Weights of a small transformer language model: MLP 512 tanh GELU.
Each number is 500 + 40 x the weight over its row's rms, rounded and kept within 0 to 999. Layers, rows and columns count from 0. Numbers have three digits each. The size before them is the row's rms in percent of the matrix's.

# layer 2 attention query, 96x96, rms 0.214, rows 0-95, columns 0-95
080:458500484385561573465484489414517433449469506503583518432418543519498547479520530491518442463505553511524481511503485585498524522462515503588515504538465469495508537570569545473536524534530522480418512544464480502555478494460473462539450498555484479514506519534579520509507481542484504470
106:545490479525533460515482550578485523535497426499519476499535500440470559413495459555535498535559508504459430529495466434507492493454598513469489531513431457446431543513550412535461535516426484530494377468479481554533473534498474454528500476489512467503500468537473490481469480489434496485
083:522509458577499459495511504477414546489596526433560484501498488456474535456463500406464504476494432475525459491465506557503501527547457514544554502491453500467526462473540505506605514546494441507503483526410480521569501498537588481519508437529471524426528422463513482514522552507461500491
103:460536519398476507445511430478579480515415435495428516478558557562488467519474534511494482498540532535479470604495518497490587463532450482502493472472485545568445491460495512428546453488465470470465522485459483485533561535468483564527577487479502498531482535430518445449488502508506497513
092:488533516513474493531548509431467529572543612483481476509517520568537444514514506488483486479466554525532439554503484524507524500557462517557471550459544513551490496562518493491533489466491418410430446514498539597497466456523511461480512481431506538513478503469514569580577456511553490528
087:414485521550421543466416546475519515515530474454463547529600459536497538491478530429452423517512478481482452456504492529471555458465464447550507513566486462436472540486545497504499413512452526524443482429471475461553473502469449506544497518497561550509472562497516512528462504513450500543
120:490466585476453466554501458525516511534540551492519558575476521533484436601470445461504501490516490522450439517493465544533444475549521452576475517469524485460473522508437469497502360449538484496490499536502495543491529526488467574464434495520512527527435527474575510507545481506495447545
099:509517529513487585447529509608428467509523462558573528491522506440499550439450458525485545556495475416515499515527508461479529439430485507564536462506529515494457470536577519517573533494559540531491475473526479535561519453509546507472486506476455437502481459565507489420477459506501480440
100:555481436484546465474559528474434482465491530541497417540497486504432430492521482470476586501509521502469504540466455553526510470546515531490484556518484434509455548506487465515436577527550494476541439556464516440452504524482428558558492445457526564488462499521507449514473505395458476471
085:427567600499502495563447506473513568460544449501477534539501529495512486508511481479510494497459566539533543508473505427532463455531490521515476525500439517535468443426518434512479411530477503528447435606540455551530478543492559476545524542476509470523504556488442520523515494422489510553
097:516440482565561500447496560548497434457502532498474506484429516505435492505565449440528524549475504468554490516556534502462425544420590470492469547553494567546487424516508501516495540553556512536508450533486473486531536493468516451486484542539492477572504498557525562547450547473518447514
104:499468451531523521512522507505602564492475451525470546551479590437481529454512527456520514419593476531496524561529520454533455539584537527518480504553447449531463498434533459450485541473463551492520458462545491447495487552514511488533535503537507477412448524449498549454504486480513495442
096:476449555487479505561583449530471503518534552477554537498542477484467511460485516508491552522516442486514508507579548487548559477449528515561458525589460557498518438524461502444482410440509510474450551523463454484455465492473491464422539517481529504423435521532556518530537531496522517583
090:498544572494462569471475491481459485485534503507471503508557474472405554434511422567522476514556489494519496566468527479474434551490542470463466526537480520532516434459496495532513540573497543500463538479491460502542541435540518471444490492438439502553450524488552499479403463549506537588
098:443524503456448526441535511445517533471485530442576519560538493512541434628452523529434562512479499522513475517508519550499524474529484460515470404480505542558462505489460525458490485425454532423517494492489446552518486502487490505541476518516421537540454509428463466519549559543523484527
097:494465465442455536485515435526555493499472549489422519432512529537516539484474548489510439527504479520527501498549545577595528522465540520509502493507504506561543564524396544505488482437477464409463515525452501479458539490467562485531531527446471435470487597527494488500457466548557500550
087:535543514520406434475472520573544529523499501530528483509491554440495563547517559534486490530572499576457504508504496492459503495527469558505441568511509460501541559478543573547476441489466510575536538464490492529537401455492478491578526515490483511427481481508514463455484490402473529545
130:508467567482492499516471441417520474472504468476536545538552461570473430519469499507475414505469480455525513534508498532511536508559492510507475521444503549510497575493463472514498409470544471440500558515398505460482503473495551554450510533486463520521477637438496501532506491512587464512
093:383544533503476474561448536521508462451507498473438443450544490478521508424540478498507518602523496573561456520527451480532469477529464563510537528525489457451505496515508465523447508451526505450488476482528492434453556480484450450458524430509453467462561538523555470571471525517438500507
095:510492504454557433534560414504502519493422477476448528494495500484478485512423471464558511445479530451445482505492578514517499493476460481525471477486542545516508538597589490428502590458432490496553535544513563441502509512517466474475527463521536543500522498531479473468487498578465401501
082:586545479542459445532460477465465445500564509535559559587413435531509524520514532452465473543467521435470446535489470454572534509515515498540478492491535445536555521483536514516529486456510475490517426495530517521469541508434509537507471449468478506502598518501493502592519499596519518510
095:497484536511479482560579539495528532544564486433518460531508532534484554518528563512511501544436440485510489478454515446531588456511461527470523505481486522436431482408470481553512501519456537499487456500452502585462481569482445483502491397516478478524559518495506439477538577476452465549
091:516496565532442541520519512467484488487470511443476540491572438419532426536503459535506464502508500476482540470492488505570445460576524550480492514501461502469434539483466517498513399507498447468501595480510538536541557381468566510500526485457494493492397568476500530493504523476517532514
089:516480565517484486422519457516550484521514513521464485591476515512575505414539430437515494469491511512521503506521486508508497464558454501489475461552546478631489550420488480493574466470536477494465490511440447515520484511518472459479430483567477480472434535556597541540529486511536506478
105:479551486482455493489433481496468480539560436498510524490511500494519541516529524462460470472547503466476512576409474500500514514564430451524501554446546484435416403423532476583490503528479525501458498506426447466582470464524526547514463509516423484551515453479519487504540453484511472562
094:498600499507532549511495516559507533455463505510495472454367488486557552488498430435534544476514463524568395468459471491518569506422492566501495502541506526507553534492490494498469527488519513545554454511535552521523484545507478437500506464467452514495520394536524497455494508569520512469
096:513419486512501479438516498499461464506466461550548438437471491443484593519509540565507512452543499545503465461451446477480532510559525525479566497492527510446565514543590524526502576455526516453556471473531528466480476494534483496565497540549534462526503445505526531437504478489466557387
112:505445490544470469517509556482517469517513520569524451499440504481540504433550492451485553564533505447533485457492496503475524500495532511484542472430485410384495481503498453508444575539484509586498385495472533524510429555568486507514433493451546480470491451510457531526467555519480519481
111:540458435450504529542477510417485489553516459455559501491546554566434465543509486507474549531425525522451479520497499555456543485514537481570498535495510539560558503487461511554522509502561410493508545512490504484486495410471511584500407494474564491509429547447525479466510536457515455486
095:434518459417553473482545503525517422546503552513519499452543539553491501545503562471551423498477509529465484544491526574525502464438524540432497519533490465539533533498437499454415482516470425438517555519486532521538509453428446475509439459468488536536443478534428490494536499461461542481
101:503555538504482516555526548544463516471519507483521478453478520507533439474468557608492516534523471518536469578458461508454539467595485443501539487500500462475440523468510589505448586500501509537518485503453490518484451543456511511459424433517524446526457471542579451505511442523439566482
087:558476435501500462520533478474440546492511487492478570404482500548455486492450444499537557615560578506440484430481461503498483478489556528529504520550529417490469508463553487517439500484490561493511450443490526467516473490483448481461479464515505522411525505565482515423497497446445519499
105:492480474472482502536510383439530503461547520506572486487458531495495529529507512517494501466504464479576484490454540469534496556541527486572515506452470453584537412512451511496489513479553443460499461514423512547518444538497465515419468515517429459531523489461558515480564553425544437543
102:490507531464466463467408430447541510510489511496544536454506509522537509590523548493538523505476554509545541491515481537492532494540487544535501567432589544462485529523589502539443472538477478484551474516450513487484437553490488591550505481596521442501593508514481463534509534465508492446
121:435502496504484473491486481443485546455528562446491499477488535568508477527568469519537545534439521483520485534492467469535570487542466456465467551509541550491518498510494422409406471505511588524443452566462444534551547533467478473497577513534521516566436512445532548519475523469516501556
103:531422573581550526426508552447519552498519477530484479517515533513512466513506424478458429539528502489497498506534459567496502487448539500515490580415505512529561433526460464486497501470480432429450501431503472482538453497524549424519489504527525463535514461507537590571531518519552519488
100:466461542490496511524553572511519569455455474494546511499524481469476403516491437481491503544500464497492533448481508456562480463495555561511467486524554539502498566555473440508495441460552459563608466517480530512460517489473504574496512511460477467429445451620534522468480518480474457517
092:529482511578503504546584524586547521446537569466422496444505473469587498525381545522453496452455505494519505457478527501557496489530456551460511492535457475485495497510420506433478516547462475503484473516489538494433578529434456485504554463464501528504496536532484518514497499566526496439
121:446503606490426482475455519556595526394498531499453462584547505529499445490468502433529502473472461556547491513485519554530519518545484452526471463449476523539518458458490487504554522457535501553429524549458541487461569463530497476486485508527499545455509468476546494536573533515534448524
109:481450464466471445559487430478449494487537544480518572531443504486534466516485511456509529470556511473467505535477568487592448522566566503535410543503591488508501549505504463453487442547476511542491403479416483472541600498490552508490460515520511541491440462530509508499535458511481488510
105:558519476543497531451474528569503520537457488520538548489500429512536576467520519584546436467538479450520488523452506449544447552485498524539490543564504518523554549530531491537551485437535543490507588505546461479499425461454500510488471522458467488409552512507473448457409482463548469485
098:489485548463463528559477512548519521504493496521470460544480461530461487460502472548497530507516535517560535434480539433422557493553521548439514477498547515463485515639543542469445571528487457472560457441528448475503526487564485541490521519484531516518467502478514393418523454516553492478
100:543524442458515513544444525478468519431539514555562559495473515541471498522477586489475466477457484490449454576507485530486468527364589542519472525522536504502574491466514536517500531434553534546484478500474522564521479507452519459524521514530504463416496440482489464515468466515447574532
097:523534488487510482538466526513469443490478429542440477497451547556497541496433523495476506516540499517481441562559474499560440572502530544548499535494499499447507538485518445455511552496462465512519447511496501552588566562517424530455502468389448504509509581558477570483488561526506490526
106:462471472519417583496500526550463549528467528533457520506483480419540506514510503495512493485543509461519527494553458444505469533552562471517498572494486455489523414512553479467511495604564470489569477518486485535513446519528480497546431548442520449440505486415556456469466480479404494501
095:467403506462455544440515482511552473460533435461538470532536512505456561463565490427535533555527519515490460425493482546434576516530568451527521532491485506501567519513473491511466472535509524454407465528504489395496496457488474432431460515542519529475453507523526494495540515510489440545
105:545479475513490523514541493499437529570530462463517503562414496530533520496502515549518475482450478410528490532495439558505488505524430561474539503472497452462561508425492452492508507552500450485495505422479562523445459540488531490469462456449497503419434489497431421487595507463546480451
091:462493474496470452518394424523441507506500487503567542502534472547456462593475579495429491444435492527456495549543495547504586508486449482492484512486438530509483458537536558487515482454520470514532537483455459472455529463511534478510428521449584527507454477504522558535464455530540438522
104:525445555445521481505438446551617486412521500478485540510589534474483471544510491518524508548468488540495585432508552494478510478479514479486508467428527482541522492453500462539533525437548515488433473578440517538487483521519519424450549578500510485524489518515556505549460507537482444537
112:489476484525484516516467459550534409507492461529470511522480456496520579442552453541447430498502443495458495512495512476456470521527474463459527610507530517526495506512582531505462455458520448521542549420527518441571487576438559466461458476454537498527490556500508503466465460574564506469
113:506464504505507524497400563508499471545573507567499460515507631465486511560439527541464527540583500500497511583508445430503477531478532518581490460534437517516529487423558526521539463488520495454428495472524494496437520504468507494522457530495550545491476479520491490522551451460511526425
096:436463535526483515502463484511559529477535393491484490513498500456557522452477599442554554520529524518511485546440457492555531514540440459531533519455511595536481470446486541535555537485529482549475446544482528512467495532500467414493510548536472540488453469487582510545598503509519520524
111:587534499470538515522504465498551556496501434496504472499496603510499501434509480500514499438585530503527508513508504421484459465499462539545571494483502446559535492517595418486532565432484491463544449461480493429497497565533505433561522443480511539525517521505537429530463486489468451467
107:468459523469463479528519593522420602473490522479511508449546520499552473521411433476534540522532537445473499471524430520534492464481441449454469477466455513547495516517475530438485574597484497526451518550501513457517513461538532563479484534467518525510499488479507581490591548541503470525
110:488508451495460509536497551612444479509532496485446484519429495493517537521472440537499512491534505448583529464495589371473460486386497504448501498463552504491459490477474493467540503434514503546556506517562519464471456412479500486499490456513465535457539500497448481529443525520542488519
107:438518502454517470484450475506476503395537574439534467541534450560563493464446517452505493444592451485540582478473497492514583423511449568526473452506423512437493534460551470487477538525518454514528511495463523435525515479517539424452484529519480513483522500513531469465550465524501487509
110:482489449496547558489514547511453507551529477534450549475491530541523425501487509496445507524554528500527471581490438556442474512507391485467498584527527516504543418437529472534489568474525477471458456562487499521460492494557524507497489459553455487525569536442500445537412527508460538454
142:554503411580493533494483470445515487524501489520553507488470455520503539471500457525430526462531513440603489492530532375499462538481506571548512505530517466401479523528549493499559459484519474530562468415526476506470476567483558539522477463474482495511555478525479492544468463540513542443
102:498496491468500524452458536474448463548542511511507546419452525502455492527514538454462531396456515499494544522545488548473488454530575358513455528489473524469527529483493556449452489526534484486535492462452455518567415497441489491478572481491502489469481474463526527513558507453581517443
096:513505485455447505522471480424470466424527523505493519559494512475412480468489485540483517471549523494444410489524444536440443471546594528573511550510512562484518495569518454526485451479479523497515507517573454488567511546495490440571507509559468473573445454454499488573465473518495497458
103:525544538474516562439511473477446469522532510578482558494459474495530508440497497524499434431556526492439572481477556460476524538501545466557551519479493472551464514438556482446499499547451435533458421448462525514551513592490516475504513503506440505494555489500451493427449547527564480545
100:503530528534519571461476461506475515559556535481486504525511501479492487499524491473489555496556487419530571460524478487460402564443550542514517560476481507504466354451532514526507549502531497564497541498517443415523505527532510540439516506510430522533503492568481576502443466471500508453
100:541511591525498430473477462556467534452425496540459479505494548497455427472448396500546531502547461520557513465450527602507552502502460515512515475491500526530474493451444556474487566465490511509482454468476551502474569431500469511491538526577526575463423505498525488516525449502472478501
104:473521539494406488449482482453502541493534516559507476462520483533452523506518574495549462541460467462433452493502537523532536553491489502489542487504499555522500522521441514557533522613520521508483570444495547583540472457441547466571451481488441544502579558532492467437487541508503442542
088:486539510511460529455559440515593541489507572566482488520476492532514475468564504508531533454453584479518483474572524547549502536498506502485561456481481561528476499482513439393468519509509540470495480511508441519564506563476562459491516505402469522548468443571469456484497507489500455422
102:478480492537466437506456461527502508466517498475555482451549559461501543427449460492470540528532539578542545581535519501481524537519468495489470451559478476504500559502547488504494487474390495565449478445474479498514489430480507509439555399535457507505473540543494473471552393525533545493
097:544451586507570457516520435465475446497564463475530475577545549515457462506475495505455514477533549468499432520475510516447506486471504482504501467519471427542461485480517530493487533505604614486469518489533497463419505440491410520509483461573487542557523529481559513523448464521480532523
092:455510447515444441532517589501522435530448478505504498480473496456475423593506541499465559494457510555530454526505445496452491476488519436477485499520451493523523476497440577502559543434533479518541545507464513559423511495491471570497569498427469555532513542446513497540453439541543510459
090:438519511452521519511503505539535453497500546548504548445398492506471530517540478513486455526508488486436519453551495529519538603488546473541555561478526478515473444501507549467479488489431528492567433507469500575518540549459414522475570569498469502567475547510496534517483530589536541544
086:541527503504432488569485479450544464394579520543424495494540479437506499493510491490512502408507498534537528439475551476527468461537458512569476554443538485532493485471575478538504514496457455473552482493489506510483449507522491483523542489603415485496557497439471424506509497472457466566
099:561487464522524498522516439449558543481467480508543531445439498571527535471515536546521418513456455499536436462470586435581466543434507508523503479518484471499507506568520535543475521495481490555583539473501543499462515474473507575475497471463423502459521509527462450463442569493449499433
105:501492510539502483496508498488526482442512479471468511564542533505487444494476496436459548508607531531557453479479455451455545511495441549454504509509455465516505474440370529514555505485513520445469461522449520559481527439580534470441523519501428523488519569480499476553547556525538484582
082:549512399467527534466470517445517444514497446534569585548544513531387485580482559510496607450483502492486505498509454511512493580513570567501511543488440519529500489565515488483501477514486513496534524489534525525488526557535565501522484563493480524472451506481490500589525487440552496496
093:495506521535526489535493533517469446513527513550511467567564431492474565596441528517465488515419509541467487481519422493431508447446472481481463569540400556531553537551458555505567522526490492483516507467494535522492526455503528482502499523533450467526508547498555502487571400548547522504
090:491476418461504475521518509503573568466529536535508514552510503513540454479491459533558446538488563461588498457434559546508545483579488465491470486485499470469451545404520489516526459530505567533468439532539464470507444511510470471537465462544486563431503487542476453568534506433518437483
108:527538568502538481512494500573512486478450531496537523513436514480387450468428432534520537528557479556529520568506437563515530503501454428512453500497394534530518460445435528534482504441477490484470479557465524473445524481523507481511550536528478488512534518480471525510558508489513609541
091:533474536468531501478490458503505454539498504475551421490448583515519517501547543567443569507518521530555467482505472475436569549540521431477545457430494525558459536486440473478507537519481453394495417567487515505452502484516479435436518531470508555520474502541463537539487454467563517504
107:471494468547527559505562494487525462569500486497465457512499536507542486504542524491510539532513555476564396496501503458545577483521495539499513565488502505492521513504546518499403446568511481471607459507538543426447485518463440488541521486495599548470543441534491476465447435511454490450
095:475529545502539541463492520545554547529516466431575514507517512472485520465479579537491529419552520531496450538487474515482513488469432533467448534523495564473485486476394500607557483509561551471480530547518459504496509456490546497468481463525433503519476479507487546541429500507557438600
087:501476579516554470503469512439579507447476524534470518480605517501588457498504458502502457467488516509536504444450435515497437527479526473541502496494465478455508419542531497433497516515514444499511513579555456420525575468562464479451490508557547515543536486483485569440453540504549501484
096:496488531441495486510523567474522542457521441511459505536404589536441530467532544453530597517500482551573451502487518544501503507486580570493486560507450491490533503461506446487431531543516539520509425500501518489494440535427424480564526509514479476435483543494509464436456470524471489472
091:485441478475492499504467466516561530541503509427513533488475584482435588535467496437488571542550494523529509541513441441491570508509541563516541467484454508494474523482529551482518510451543573475495498516488468452469435531506547534520455505529499478479449564489567505505505367427545513468
128:504481569478499497506416491501562421467478495529553517598530484475478491550518473490470514510511490512502508554486397466468589492563435530510505517484494537526552485458480535537614496427508494431451467512440495488453490462536499519470513488500463497508473611506492550564535463487537506457
089:532453523419501498485448495498471550502555577481501441503540539504529518522489520632564542501453544563479484517452575429524510435468539589574507478552521472470529419474558526516553533506440532528502544530550514540491523498499465504508434476542515516512534478475538523513482474494456535474
104:490519507460493573515452453522438478501550592435538546483528486493597567441463532470445481537448505537459482494455524529514540443548497499485548520528472499448455441498452527547532470554565441484446525509479510574518526575541453481454493430522463477526505515510506467563477528572505516521
082:439479529430483538552505552471525470423515468506480443521517477493473449446442528456462497512500517547452485469498461589442520480456529596542440418506474520484503495415492534512508497508454488484481473525454583462507548457516467429474504550510596489521479479501573499505508494479510595486
092:503514414459501486515526563448452500497543552447549440536481470438505449486555458521466593513499528480496520558472474463481498421452505529541463498461518482545482505411473485481511488450466506534490482533381505520521482405501495530485478468457498440494429532548421558517528456518498461522
091:452509628422470513491532504576524529524466549437513526537497563514510420499438532487440499540540509473560494518533417567424503449467487520491516472544450486479532496525508497482490545475479523471457487544459472485502508497561536497454505472469418484483483432543582532537512446541486511548
093:520491473518548569447502509499429542484510523521474455465522563496564573448484487573553501517482524507440567485507557480467528462432487546551485535484505452467487498499522481457444460576525493473496526524553488547484585478479406618543508475529534542480508491541472442433519548499534497517
092:512439423514502484480478507485502531535498445548455495466494522500533495537495635437532500446567550545468553536483529524528572518462479504507586521541438470572515429544481546534462552549507475480450566440428512463483493483473434476569479483469530506471511516512469452460511471453499516502
100:479516515555495443448455463498562476496477524491467528532456542466538433460514507489510511484523493547471490606493451534441499460597458480534468555459552546453451599504471530500554455479486483496501460487555414526448556507544529494494512525517448500521505578512518509526488504494626483497
091:480510491509427496454412501442666533500492467462506585536493494486503553520541566471471520523466500536567525526542524459426513442448444487452517513442532512531478469508556436500533470451469556481458507525491465496469518502510536504489521547537539504581530531513507470475466468559483479477
113:405452567453448468517482538504575431455492526487491512558458556484442476452499495453508534546520428440534506585533455533553483545507473462507466489458509499514526480435446473486504427475465473490466500514492498509502430515497536518436507524555501456479473552565506582532541433492569479536
093:459534467521421459435458508469528550524487494484498475487468509515541484508509493438543442513445509455592494465462448522479561528548449502537522482440591547456475478479521548521519487452540509488483499439449496520541473512517605472539498545469441577574539485496539553524598483520489536516
110:521465474465543446541543477497486430430455473507438495468526513484503459545492479564466575472410548563474481507484495570502508499464428448518481472497454482549559524495533514455478543465521505458452464546534565474524557426547527461538495458559532545487481479460560494455446507549488534416
096:469543561521520474428457456486482612470522517592513531532476556480454517531442525525441477444520511403497582494538504466525456528466524516469468499498433522503505474503556466509435499536555502481540428488515457558461539519565475448465539535502498489500479451484486439472478453469526566449